Each number is 128 + 24 x the weight over the matrix's rms, rounded and kept within 0 to 255. Layers, rows and columns count from 0. Numbers have three digits each.

# down: layer 3 MLP down (transposed), 2048x256, rms 0.033, rows 855-1034, columns 128-159
# up: layer 3 MLP up, 2048x256, rms 0.0424, rows 856-1035, columns 128-159
down855:171148139142108156130129122152117111110171119142138147121111115098114156100124088062150122162135
up856:170112155143142141146131157120116099078118151083155122140150110152113123167158127123134165125110
down856:138141122165151170145157131108132121143122167138067151123131176067100159117124100140142136117135
up857:142148135129161065143125121124128121120079142126119108097097155093108148138134140123136146122135
down857:123117139141112146123128125089117130125126115169117109126138120140156134134131115114111086131172
up858:147172140060104098123148153145104136122108119081154175151156100143100120125064116132096117108080
down858:082126135091126095096075148187177076086167115185178134104140127131135063130130095144117092107133
up859:120151151129118103137130141140093124137109077128158112135120139118124142159133154156149159153082
down859:138103096099153149147132147113157115127134171131106133113129088117144123105096127149137110128152
up860:103076171059091086095130123122141142142128131123191146096133134142136103100150117164152136129148
down860:100151138127139143123143122136127093146124098120137191164124113145129137151139113151133104144143
up861:097121112110147116117143115150101141134143107106120137139111082157136128133176145127127104125143
down861:127130141125133140116144151123108114096129138109110125131144086087110116122155120116124148117100
up862:086147167145133109097156142134115142121139096119125081164130126144143154190104164122124155166155
down862:106118136110140164095156164152149150123123102140144116148115161121165086159112077147148150147160
up863:169122125112147160137135152131145121133147084106158149132160140075127174096101061121155140110152
down863:140119142148142139127082127143117150130135154116123139120146150152103090181140128145138147110099
up864:105131127112151134084147106098087132111137140112156120119132122079146130128162115148117153101128
down864:172142149145100123120131091145119129138130104131083139111134135112130184132143077117078143138144
up865:137112135134101069114124122132150116096098097135117092084125103126119141142087144138113153124102
down865:137088164166144130152087112107124165108140132136145126157102105149141138104187130134124119118166
up866:082130148092127141122091142157140137129101100135122101108141136137096133144126151098142116128089
down866:135103108107101124156173167115113155109130137116115143089093184133159101114123106148129150101163
up867:118133127104094113147118189137139134121144081156112117120140137138115128119101105121143125084135
down867:123122104141134134135128111122136161132130155104139112134139112150160166118127138129125091164131
up868:159156135090126101150141081105088095137150110129140131105149134135129139186151129137162154142097
down868:157136090187119103158100046101121103111113136114144078138103090153121148082170092062109108138094
up869:138109127105176100147177133123118116125119141097135136111151122118137143104112123161106110118154
down869:112125119132134132108170129098104127111087134143121165119138148140148168117128157112128134132090
up870:098171130098110160122161116094118169139150124102164144169164120157076135114148155093146168125122
down870:159138106135120132090099190151136135089076163089121107071144180101137106151134111172123111141149
up871:143134142144131082140105141091154137153130117101124133098084102080091160098137118117098109127125
down871:121153061125128130122120113145137126159115156112101121166144116126140125081125149114106176122132
up872:135096124107149116087109135113137140107139124158102140099112132166104168123127098155122154112126
down872:120120122106104140145122111191136121157095093146128136124150144141146103127164123118106132134082
up873:162106150111187165119108142131167163131126122154157077109160139078097118118144139128135107128122
down873:114121119092150140123118142155129126110104120134149108141116104168198185148109121119125110105119
up874:144146092116122125060103134150135108116086094121136119089115135143087125118113163166123186124094
down874:106135110069102135113107140117127111088084133124138145108184169164078138143153122148170158112121
up875:106149114122100150134104140164122087149110133120144109107126130132115172149110159116146129145120
down875:190108132125142108121112156092126109142139130111132083193116099119138091104112132093106143130131
up876:139108134146141096079100127112083121131114076138135099072122120113141087113117141152193109112134
down876:162111132166083108136110167149189142150123141109129126145148108111133106146165084110088117147135
up877:124118106135144143133149123117125111117150111125132113153119076113119121125093146079172116147145
down877:120116153137130144118127108054104132125145134119133121116106140167142142136096122158092135117093
up878:141150146138090136120128113087130078090105131120166149127122110064140109146153132116105144082128
down878:147112087085145112138134139124082138122140120133160132138158151181098125120109134089122151137153
up879:126150148149118110125106098120140110128074107090141126128153108143106161121129143134126166131151
down879:073162133123147130112117122163131146105133119111124147087135169112122131126133175128179128119152
up880:154155079146135137091183140103110154153128104169129094111146107107114125110137130166125120134152
down880:128118158089132153064117140126145137093109123129101131143127131105109185114150150086145152111163
up881:145121141125140178159111102138144068112116103119148133168156115117119131173151136120084144090126
down881:112104132136123096134111127145156098159107113098138148164182134117087113145123088146114046137131
up882:158092123122121059151147121109090151097152133142145104086132108099141100143122090122098146093125
down882:125178151139141119099165127158136126185147133161077132160181067120105144122141130140129113105080
up883:135114134153132148103094135106144146173109096148139146144109099136151177131099119162152093098118
down883:118166133132130116106118062139152150128166158111109104155098200117158131108125104102121138111137
up884:105122141137142098117122095118079127133094145056109134112169129139134124104169110154126120158098
down884:184119158127125143110126101125111163139154102154143152098106118122107105126104151165107175137131
up885:077125119144181134135136114151125142133118145120124126128128119157114143137091166129124133133181
down885:190114152125128142106107127140108089099131137131111137134139110109097092115134110158127152089085
up886:139140157106114148138106118134133129129147127086102119148120123116102157118162113125151103155146
down886:087147157136160145139124149139078160141175137119117163122131129103116166146077120141126147122112
up887:151154172127103109150147099071105135144146083151121120122147145119108135133186110129199121129122
down887:106146150166124123155141099113128149134133120135094120104122194159147131127144120099194062139140
up888:121144161092154123115134111135163129088114093108117122163162146079118131143106138173117145073133
down888:128124112160125133128122116117117118114155144159129161121113163135133166123155114103112080176156
up889:099125139125144143135139120150098086148107134110167147136141092105137146137088126134121147109118
down889:120152127107134088083119130129146126130159112167078109138110143110092124076152120182108137140139
up890:137114128103171152147151140123130116132122104127122123114129134118129080172114100149126144161151
down890:165135148121122099091149149149116125124157147115119106118107129122113094099160194117123119138146
up891:140150093109164147130117122101110135145154101097161129171087120141149152107085114106138103131130
down891:148118060143112130115093128111103154130168115153169136138133109106159138092110133120094138102117
up892:097102145119138137137104120100146149160122129113133104103130134120173150123097125148156124127129
down892:119141112131105097140181133129133133131155165156118137132150164134146108093120114129128142128138
up893:144164148142156131142170115111121157125126088166155086127141099144121150112134146085128133124116
down893:127089133108121100138130112137073131151140158122113147113162098124111131117135086181145114114171
up894:106145074132113169124129118098121128146126100138109153121135119104118152095134114091151119072136
down894:162132162126144175142141130164158154097098139143183084131088142151144129118144092140133150175112
up895:133094148128122151088132152098134174104149097141154129135101126136073136143145098112114158139134
down895:080081134079173123158172147135163102155107141125160118160139155148134132115124157121120079136137
up896:169151089153163125147083101140150123152139100125105107111167133097123127141104154136165119136095
down896:133150146123121129117087126132090142129148176175116079136141145148137137129090137111126149180112
up897:103107139122151091122129092139100087124127107131120161149099147148125150166148123108089156140123
down897:168096108149115123180109171102135140123114114136110110140115126137117162110114107145119097156133
up898:091135141116106127100111125163164139123107152110124130133107141122110148112105165108084153115152
down898:141134133119137111161184092117109133135153112137114129099123078103111154085092108096121144107114
up899:136059128108113133105133124120100168100115116087158125140111133118130136105062178106130130096103
down899:121107119164136132134166153119091129154152122149131125118138128140160148156135146155142173106092
up900:146104149140118164176146094093135156094140145127135132111126087021166147129130091136137139126133
down900:138156120067148081092139126132098122164137088141122098129130164203115065140105147154135148075128
up901:160078137138167128127106136136139137129142104130127125133080140084120173079136107153129153087140
down901:077140138163151112101162098128134132109122131093133156132134141138140113126099109099132152161148
up902:145111140132139154171146137142081141106092069111131122132192090120081127137100124126147143101108
down902:160126059106118192111105158162166144129149150167140141089130138113114128142125151080180138170131
up903:136141135131182135117117125115148074078148120143156065082108121117128126119115099153108159149136
down903:122098129091118165144099130117179073158100131126134129155153120192139098140158114130114141148124
up904:126113128109120100142099119105142103101093119106153120101129091111118103135156093127142167127084
down904:133143183120183143126103080129127114126141138122109129113097110112128122114115115146131128083109
up905:115145139106075131127131139078117153137131132136116116155117171140162175164136091129103138131109
down905:136144120165141125136134133119104117123136128157139097114125128170126071098133123122152169129141
up906:132142173092136173138157163101118146102086080134111182111130106096129113139130156146115111125134
down906:134154084128120121102107094124127105137157195143109102108138140116126121107136090097165136132117
up907:107136125118086114094113098129133135106078131137125132149107143094141141113166154122158125143124
down907:126146130139143147118138119172133163116121109107115121170110123133154145128150130126104144103135
up908:112159134134105155139139103134097126115104115109100093057112122157136130114135148108143109157127
down908:102104159130136098079101104127113126143131146152116128150142096118119146140113163131120130120122
up909:154170137134114107140112093071136125163124162095128128116148114131147154141088109095141134115133
down909:081070115132110147078134126115134131124129148151150151181102164150108163123104123099122132120110
up910:123087117110112129097152113084110115122114168079152151137113107106089134137145134124134141102153
down910:101137104159138110129152111145124152078107091146121127126120102130121158149134106140144103131109
up911:152120105100152098090120097149090128092107150089151153098122123147123110111099095114149119142125
down911:132130125125138150140156169088119134165133109127075120160141136117137150181083149125107100153152
up912:145115143110140132119156121109132084115167127098160152130090095139143121109170117149109125122137
down912:132115123100152106129111119117094120169075133127119097134146124137159140092092140093132135126086
up913:145129183128127160153116105150133109080166132131140114115137096140097113065128092141127147131133
down913:105145089124098131109109124153150167165112090111150116126131099139158137116164106125139122139096
up914:129085138113105122099114151124133120119126145139182119111109152164147139122144113118149136128102
down914:099167117131133108123156108119190154128145180099081160143137080091138072085149092122126115128174
up915:124142149076145083160121189152144118124073118170140089126155073130157165145131121149116123114111
down915:135094118178146154101148103105123190084159092139084147131150128141131093148150144134121145154131
up916:146144106119181136143147082130124090167145105121137106097109126105112139149090099104133165112143
down916:113067171144135148122153147125097134104149127125124140155140154145148145124142108110109154112100
up917:110135129139115101078133111095116126143118126161126134120158156104115128102144124121130113145145
down917:136133125121128158171117106115132110111108136082107113159088082109144105152141150108076152130144
up918:126112154127155119145103121144104142157118085119138090087107149069120126123165120143141113126149
down918:124132135123112115122134146122125150102159113122100178146119142159088127152089132113099130120098
up919:111082108182101135093133166133155125111112104079111118155113078110114149135125154146148099151121
down919:148123114123196127174114116147114103130106125154125179079134128165143183138164111118111178103145
up920:092089127130120127154124143090118129093114113114095155164148105092122104173123125100114142129095
down920:140139145134119100098102135147131153171103165140146115116106140096129163114147168118167123135069
up921:143140171082131115155138142104081155122130093123141103121137100132128121150108104123132197145110
down921:098103101159112099114126137140153107144148133138130133134124162149171118092132148093073136110138
up922:165122134150177156125132133121152124107099097159148105083128168153116116157065111175077109125106
down922:128153109144147144115138090175131100143160132097090155120147117139086114136146159084125134141089
up923:183121171083129127127108119168155133102125113120116090119127162125154127130153117124102141104096
down923:098148111125146099132099117110101140141140133129142119145124096139126128133108122098101121149143
up924:120127124130143152125152136156103182138101130107130094100151093119122144140095126140149161116125
down924:121188162154121136130102117126130137127118145115077120104120110089157129152124107173138137105111
up925:122122119110137108118146118115116089165143115120142121136114162144138112105162095132095155164102
down925:128126132112165097119131112113152100118107184112097128155158112117144147138093110139125115133130
up926:183113151113110136159147131138129144097102118130147098135153085146090136105127142140115171103167
down926:064138097162122155107110101147117108137129132129165133117176117165094105124096107107127133113096
up927:112123126069125051122173097100143117121182116092103149126098134105131140121160134128139127136134
down927:156116166145152157172126113134117111124158071113095100133136106099106151100103127131112113118196
up928:139121129147144085171119025139130111149108149121117133120150110144142162153088111141075126130152
down928:101164097091120118112111131133148153136118130156162146139146076133122131150137144172101097189176
up929:167173133131115137177165165149081094118153062101165116143136129163090104107121141147125097132108
down929:140110131121107119126150144114197109144088154144178158137120132143124143123137166127132122132137
up930:120140137127152093099122057104149106138057120085124078115186111165096119126134112157145142149105
down930:156140129143117126136102105136131161134145096168125152136110128144150155118093098179097161098169
up931:114112148130105141150152136137112132153111099129154134134120147129163127150138098137123152096121
down931:133092124139108156121152130116147095142157111133122146107129108138116166128140125118143092131140
up932:131100113087123123093136118138114149114158123117106170116145158117096107101148137102114144082128
down932:125135151165102126123138099146124151143117150125100139127080088177152137095158126138136105149118
up933:126146154120139134123156140137093141137087136083125084114182165084174118164104117096151159134129
down933:159141125114123127117134077117133124106119102145117136139114103132103139091189153120126124117103
up934:184135124131125167111148148126155132118148130100189106113087104165116164098120119133128128096131
down934:115112080102119129069094100080133129133140156120138168143128128091112108143163094087151112159126
up935:140136152135135093135138094137129133079122147116169108165145096134144135142136105131151128132118
down935:124126142179080165126169122135081147119116111106129131151125115167151127142124131120131141144160
up936:114106113145116114115100151112116152111074160113122142083136129153096139114119085137137136091139
down936:137097131092126114127151129131131137126145105115142095161139116103148139135137129104104117144139
up937:101151152121181131117131144119091112167140108143127065115115117126054111093079095127106155083118
down937:136109173102124133113161139153131068141125099119141109158113073132154118136123183163112102129139
up938:132140112137134138131131152098128161135124142087102160110121133119111142145166127146134167123112
down938:151133105099133131145161104165100141109111100105129115139137117139170097153094156104103098113118
up939:133116186131086108121133136159107161151098132165101113125110104120137148136124129185164127131169
down939:130117166106157168103081148133160097158115078124155137096127109150149096090154118153141115091090
up940:126129131105153119137142145082120110132094149127151149142151125134120130157165143119125145144117
down940:126117134157157130154126128121121126120136124112136123134130158125131128101145135129135162123111
up941:177117134120145148127156161124099168132131117094165078145100159127135133161110166091104165141067
down941:106133093163146133142138114130167114116109143106149115141114130076070149091083105100082123113143
up942:109082153125144098112150111144142116137120143143136127141120131099167149107119155132183144101127
down942:157083115129118132125111104118112157092120109088116149135115095133088158128136122143093137136118
up943:130150115110160143137156123080128143106134164125101129121143126146126120138119126116150133142090
down943:158142157129123151105111156128124135130105086164145115136127126070094120117119102130109136086166
up944:144116105120131136126106164112124126118142096142149133107142145103114140152160095178140204146125
down944:092141128131120126131107127110146142120117168121117117118122099134108100137084147171085100140141
up945:144144123127106108092107138130122106162113133129111102105109143144100128133102130168131148153127
down945:072116165155096130159160123119144124159115159127097127131143131166141116141101121143137145120093
up946:127132120124126155132156140125120102133121093123160125121112087109114127133154140153135165155138
down946:120122109130138128085110144123117126126116172153135118124134133097115117110135127129117108114102
up947:128114119137122115145111125091077155146130053166125105150132091124136158158110151109079104121091
down947:163142147106118105155160189095096123136132129106119124135123152137120073128133147171178157140156
up948:118110141118091088157127157098086084106187109123125097116120119161099142162102123151126138133125
down948:119156102110131123107133130149120141127105134110118089103183128123127118120132106151097165149156
up949:113112108099122154127131084111110151117136067127108110126156081146117142120061163096123175147093
down949:085127152098150131158150181135165128133125159131115078129144168129164102177137104171104129105133
up950:136124130084128077123122113180118107125099112122128111077129130093142123113158173097143144123131
down950:116145123148132109119085104146109148115095134158154160127142155111119161110116141128122180115141
up951:143111141081138117136164162111069156115094124109178125131172171117095088129114180079119157120130
down951:112079141131090126087132135133079137132123088109114159123133127166155135075137114099145141114131
up952:109114147126134106133116129096154097133153144147136134132172107119118136069088116128109121075114
down952:127132148103156105119139147125119111147127073128124107157134121121093126123161128109087110147130
up953:168126109077166099134188141114104127121145135117109103110129139116152157128109128138119153131126
down953:090111120119123120155147089170139099133145112133138138121161147104114133128156167107075106112156
up954:141076104131109129149128136147157109162147129148110145126121135131132148116137149095094129100140
down954:110113114069117111098132128123142141142147153122092105111126184164136085166139107127147139186167
up955:137124164107138082133146088112110118147117129121134121113112124159135158130108101127119134104111
down955:125098142124095151127083128157137108113156143166125177150121137113112124146132165097111148125120
up956:121174136105137146139137104125119106126121099133150107108095133113157129092157130110146172109136
down956:124115156154157076137160120130113119092149097099120120144116139150150147131128102156128097148098
up957:136085150106145107154168118155158138118130149108154132117104120142157117162156132090108118133114
down957:149138109124150146103139160127129131142144107129079092132136167120127132129148094153104140129148
up958:135127143122116098098098111131123129110109161137122154131080140133137135130144135136168127090108
down958:153100157138132149160172124135174139140141114111136106093146147076137120108139159088120151120116
up959:155104130152187102108125089099147130144086119110141142097125120116141134151097156124113094132128
down959:154182122136144146145121091153106137149099157111119123125138110133136174083093112163113148105167
up960:199136125109152136121143120116117149091111127146149114106120116123129112129168109145127165113131
down960:090132146121139181161099126128110151186101142098104100131133137126138119110115139099174100106152
up961:157166149107127130103151091111133151129122149128151145129129092100149115127141131137154129067108
down961:145077129137177145174126125142116119130139107145141116122112164141159107161145161099134102130115
up962:138084144134153145123137160105152081134122118146110107139137133105132134123096138117119155124139
down962:149133100169152129128118139165170111115139143101138153077127178172108161122135104084143148091097
up963:100110174128121135111126092118124095114111124158169093146157145136110143179139146126152134116127
down963:146094100173134079131138124109094152135159106148081128123106135125135107064066124133095152128136
up964:126172145119125131126131118127109115141131129128081132160121119142156133149167142111159134131171
down964:125128072145087125139102144118133091121134134099153157096147137153124138124071150116118137090112
up965:125132170096150089124177116116124133081133084151132123134125098138119131180109126157139133143098
down965:082175125137135144163099145142134144104107144103120155100155102151159090121098091085124151076129
up966:072146162126119103139136148111134128109067117142131092129158113119144153109113095146133120093126
down966:121129115128146112134135163145105119147142119114116096125127141161157136119102126128090137143169
up967:137111148141121107150167107157177162165125113095146112102130134142095132113153110150110134122104
down967:092181127111123173125116140094135113105146125121107100131144118092146115144141089122149116115095
up968:129115182140149146134084108100137090154138118139140068154141093137113152138073119158126140140133
down968:085114090065154131140143127122111116108124156139125101164146149121146113121112122130134127087117
up969:119173143113129127110121117108121170102102130147156133106131149136142135136087132128112142137099
down969:153099148108114133126065116128105140112141131132122143112114154133164129096148135146147117091172
up970:136136160116131125130151124120125169126120120092126131140123097129149123106141155115163136147123
down970:134133112130152110114116122106110157127137126135123114115121135192122159123123100100082132151166
up971:146173133095121136127101147090092099150158107087136134115148093106152120129124074150083144145126
down971:079093101145125110100127121129125114163136107145133133104138127074097134155168130135161130121152
up972:173129174078156160140121163134148160167120088140165129120094119115144141116094121141141128075132
down972:128126154122136092148161139170104135088112088103085103113128140144115129139131113095139133121114
up973:175141131085158081115120174087105142172103138141102105121158124133103159095102118148106094150099
down973:171190118176134098108106125146130072170129162131126112076146116146118134110173080137098144098115
up974:147138143115123146089109150171142105128134112130141117119137084125108128106128140130124143111100
down974:137135135158120103149152129119128135105133124149108148142112134103163146130130100119139100126133
up975:119146174114086115104157180117133165099102085067133145106092074122089148159061136122141178107085
down975:157135112150069162082079127132140133123130151143127090132136135105109182119150130128142135120159
up976:111123129095144115111128147095150154118118120114151106124156074116146114140173172140137163142154
down976:099130139106121136108105118111132121150139144112104149136127142113125128145101115133156140144109
up977:098121170135120089175123156085116070144115119160121113110113121110091159163142115125160122154117
down977:141079137145120156097147096119168133113142103123124134148136140132124136132149130163132095127149
up978:137168113097115138152149159149157121144129103071156144118155124116095131139099149156123134062144
down978:111122128179108094113111103119095168131132159103136135155095144091112142090147171141134113118124
up979:127118154122159109133116105146119085092130117092155115131135146137113128131131094141163151097093
down979:120102122154118115119146132117111114091142122169140139123123146122107163092144147167092144133155
up980:175160122091144114102111146143132149111145121161177111138134159158111121096161117141161115114101
down980:085138149137152115098124070107146119180107111064128127162153110157127115182099123120143135114136
up981:140125111075115122153126134140122131162121124100149125137134155110119150075117125111108124101066
down981:150106134096138111113093111108075144127140134168111107113150098151064114146088147155149153123111
up982:124117140166157161143151106131138119113135144111104145145103090100145139111127153098116116085154
down982:171115140115101156131144096105100089126077113115139081149138162093165128126143064149133129138135
up983:130099122116122157138161110111138111185115149177151096103135156135116138113108103118114144129145
down983:181106138141145106146105114118095123048144129083098118139118081144101126140158134163118136111100
up984:150133077125122137118164147148089134106097110111143093118132123160135170144068095119120138095109
down984:122138151136140170122144087108120154139096105144123116077110084175096149142209091104133136143112
up985:147132158112213139136178133057106123101077081104128141061135137129095116141120124136141165122107
down985:101131115164152087080164124144124133119121151117118134151130107145112104121094130126112114094157
up986:162114109145151085159152082131146173139114109125139133101127117132162147107129132073126173094117
down986:100099138129133118123135083134111101149135159121110141101110107112173138121099122147083092131127
up987:152134140107128083156099153139121131206110141097160146113142084110122131093135062127105145109147
down987:107104121142146144158126123125143163132107145138153106153113122129138139107117157170131105124132
up988:145119122116151115124151146155146078104110129118102112145109119089105150073127123143162146101134
down988:056137133141134129119126150166118109165148122161108126124149144171108119131144095112125129133122
up989:139154112148149097153120097114123130163118123140117154118140104123113131124122134157112151108126
down989:134130125112117137109150134124106093100145122076145128151158160095132142132088121115126079138150
up990:120110119142133113130101114135075074129148113144094139120134163143123106133138152135140170123116
down990:113112153090124095136109106100186127175106157115146127119167112136123128107087150147113093134101
up991:174113137111121090108135109159119152079128125128119110122135166162146194131105133096140098077096
down991:116120100119130149111088134131128106128132123183189188176139128095103120133156143153098115102120
up992:133093119097137119115154112117164107095151089139151161102092125094143147157145079129123125132162
down992:150142137107113111148119138137131152123155178124134191164148110112126121192153136126138126090163
up993:144083114068125135165123126134108131115057112135127146120139100137113127119170143108149143111132
down993:119140151104104108095162101106126156125156116139137117092135139119153102133130108131098105102157
up994:143139125107116116173122164145128098125135116121146124141134087123099139135166111084137152077159
down994:087110137120129111093165126094120182120178134143098130155109138119136137115110141148114116121124
up995:083163114121165106144149128132152125120129126130130105157142137110106150139101111128113150135142
down995:107105092168121148122130096130102152138144146125134151103109089128088084141174118101155123131079
up996:125123148110117112113117086119147135132137138130151105120106130110109148159121129144100127118131
down996:133089068129148121087130113130133095177110120161166150093098114150124166132120103099132103122168
up997:156155113079135134123122135133140120131116096140145068125131137122093115124140127104136103131120
down997:118149131195116128165129097106121169074166144101099140140135135142158116120122123137111136124148
up998:152143145140107123136139172140059156100138105094130131158112149115143154129147154154131140136106
down998:100127155155121145115116104117123098106119131120108133106121087142179176074109076102069108113149
up999:093120200134103084104133120142129145128095092104118117127114124132091129112131161135121144104076
down999:125103169061174081078139156127118162121145102149185130158152122110111171104134182146104151119162
up1000:177098160122137110131093125151117174065101130111148132136121110075158142163129108103165163075110
down1000:152105125115126140145157141125190088119111132098111151166112073127128112160111121120120076149136
up1001:126128160129148106131135159137128156156131118088127114101124121130132132117111068143152165106133
down1001:133126135108132170131143112150150128119139117124084138106136121140174135121103147122128171115130
up1002:162134166135115120165120093105118112126097129143136100146114137135136191148108121116127162108144
down1002:108118186111145099117159097155103108128116098142103096074109117135120105150123154140112143147134
up1003:168121138149141128100149129133139155125147103114146099100139102122163116106100114154117155117104
down1003:117159114119173103153092096130148088151120151140120112120139136090110096081161126107126125145083
up1004:189112152129135152145159114144161086127121145113121142111132143131154118108130148105113100102103
down1004:094122096146128120106114188116108161133142102108144105167170108149073135135124094126114148130116
up1005:160156128106118129099143107173087128104097071140185132172145140119132178109167166143132159143098
down1005:128124120100114131137151105159123124124104095158150138110132098103155153118103107105125124149119
up1006:102130158104109092129113093110142148165105142092137061167087108127119203092134092157111124078123
down1006:176072130116122149132138111099111100121142132174116091132146104096115142107150093087134129126113
up1007:123152165094166113092128143129113157121143089069165092151157155115101120143106149121179111122123
down1007:170183143132138116173144119154101092129137144126113109151111135124153123134136140098134138131166
up1008:073111132122078138177115150108101141117122140095166158112113115136120134152114100080103153119152
down1008:161137125113185118131122108130132135132176142139121110126119178156152134098128144121138160127108
up1009:128098102123131124164144155125147135145105130148125131169135178137106140105077117152111119152100
down1009:118151110088150076160094113092120120165134153121145122138153151128108159141139096110136135071161
up1010:114121136117114120183120096126114081137104098120099116156157102110081120142172160102107130119082
down1010:118147130172162107122128156161135105137145162110105188079102206153112152091108122157171113137145
up1011:099117165134131121101103123106147178113132133116136143102134144127108151158145119166167105119131
down1011:143155083105142132142119122148138065121124096142126107149138125150174105105133163069080162136098
up1012:106101146142126119096104153130101128147120107111115128127110129118129120099124114137135126132145
down1012:133152124131121109147133117162140116091132174086158164122136138148161144121136108110140105105145
up1013:134109154157130114132144125102141151129174127115131106120136110082105124151157138120169148118144
down1013:118153101090155137119100108091164125105129126123086140154162151141136142116147127079106150119106
up1014:105163117093092147143128187065113132114175099142141152137121102136122107155084116092126139150112
down1014:137107169159113108115149098136136120146146126153135126140121097096104145106102110144123126072087
up1015:092137145076134141155155128134116145130111089141179115114101129095133137152109072124171134104187
down1015:179150160131167151131191098123095135128095123108115153064143107162094153091139120072154173165116
up1016:166126130177126139141096123113094118106135093106115121111149128102157105118184152167126159138160
down1016:116121101150106119128128108117117095097111151167123129139165145097123096131127074123112101141127
up1017:178118105099146109130128118083150110084118099139120081149126113118091152129094130115084138137174
down1017:136154086118143109152163137118132076122143123155128122137117144178111122147138139128152078118176
up1018:156080095116144178109143122117080107091078134087113114142147137121117114185124109097142159120129
down1018:115182136118149090177141114108146141118111141169103130135130159146128154122105141117123164145129
up1019:136141151136154152153116086147163090111128124102135118136102134101160121174092142107133123102131
down1019:143113105111104127109141134174118114159135119148145139073117146142160169129147119115081123158084
up1020:108154103120122142107171089082108104090121105117163116090143125139151114115093131133178150133111
down1020:119082152129121133114143154135148105110122119142109155126069133148124140136159158154142092152120
up1021:125124111182121132112146171128133094116146120095177131096122146151160145103128097158143105105137
down1021:118069124145159116124157086117122129088107119113077111121133141117122184113086147146110109157162
up1022:135106129077139158115093115126131153155096132090157116120116136144133160110157169170163113108121
down1022:095114138140119129127147132080118108126166119133116086137096117139137128167118151123139106116154
up1023:148126134144117142115145131165106154104133123075148129129146129139096145116089165185130117166089
down1023:123123160139162134106206077144114103183101118108127111084085113122137164110173190155116127099173
up1024:107151112126204102185126107140150106116133109093122110113133133152140130148125099170145130153095
down1024:144094145125125104115151129149108156074107161146128118129081153120118146100119149113111140118149
up1025:120132164081087133119143130143140154114166121146123122094150131142126139109112114127148136156075
down1025:146114139162133094150154074103105172173119112097120157119102126122120153145162133167090046114103
up1026:132118124066121088132118115114143118091173114094111072113145104100137159082129137121156207130170
down1026:112117143148170163119160119161108123132094170171141109113128119158148096106120120135152141138136
up1027:144139093136129168132134105183122123146130091126154157134153120148094121136149122138136176101118
down1027:123126121122101103146156090096144149166149167159129087122103126102140146137096118150109138169126
up1028:135110128113135125136170092081129146101102102172126084125134108158105116147101143145142122117155
down1028:146092139119146111135151157145121136117121143110105157132129135112122128134157129110122140156121
up1029:127136137150106128173159133121108095122129121117168132097120132096160108151141119135131148130118
down1029:116115142110106131119154103092075116140108102153147160152144125120118180127108169129138122104139
up1030:157116124127132147119125075118124186142102132171113139122076088131131182145140150090134143121109
down1030:123139113093124151154120182167106111118124147115162091122166133133119097123097134153170138165159
up1031:116138117134126112127179119109108154123159123131125159113109129113115135130136109136152123103082
down1031:108142103139109128146163145121146149116090133148125163143130144118129127126124109136167108123115
up1032:118127102134110124113120135105129150149124093127200162120123103107136162131130128154123135137152
down1032:088163164111140095160087088110078115092107155144104090127133159141121140107125151099117105105122
up1033:137118116126159140120124115127118122109147109132122146125134090085103136105128131126135126119124
down1033:104132160113117127125120141129155123130105128085116108140127169163159151130124132092146091147165
up1034:141189143133140134116125144114086162152090114148110096077165122146115114122106125120157145099109
down1034:123098135126124123121167168113174143109110143137149120145142119123115103161151095135140099165105
up1035:109135150155163107103120107115107128108134102121074106143077069160083118126087113123123160132168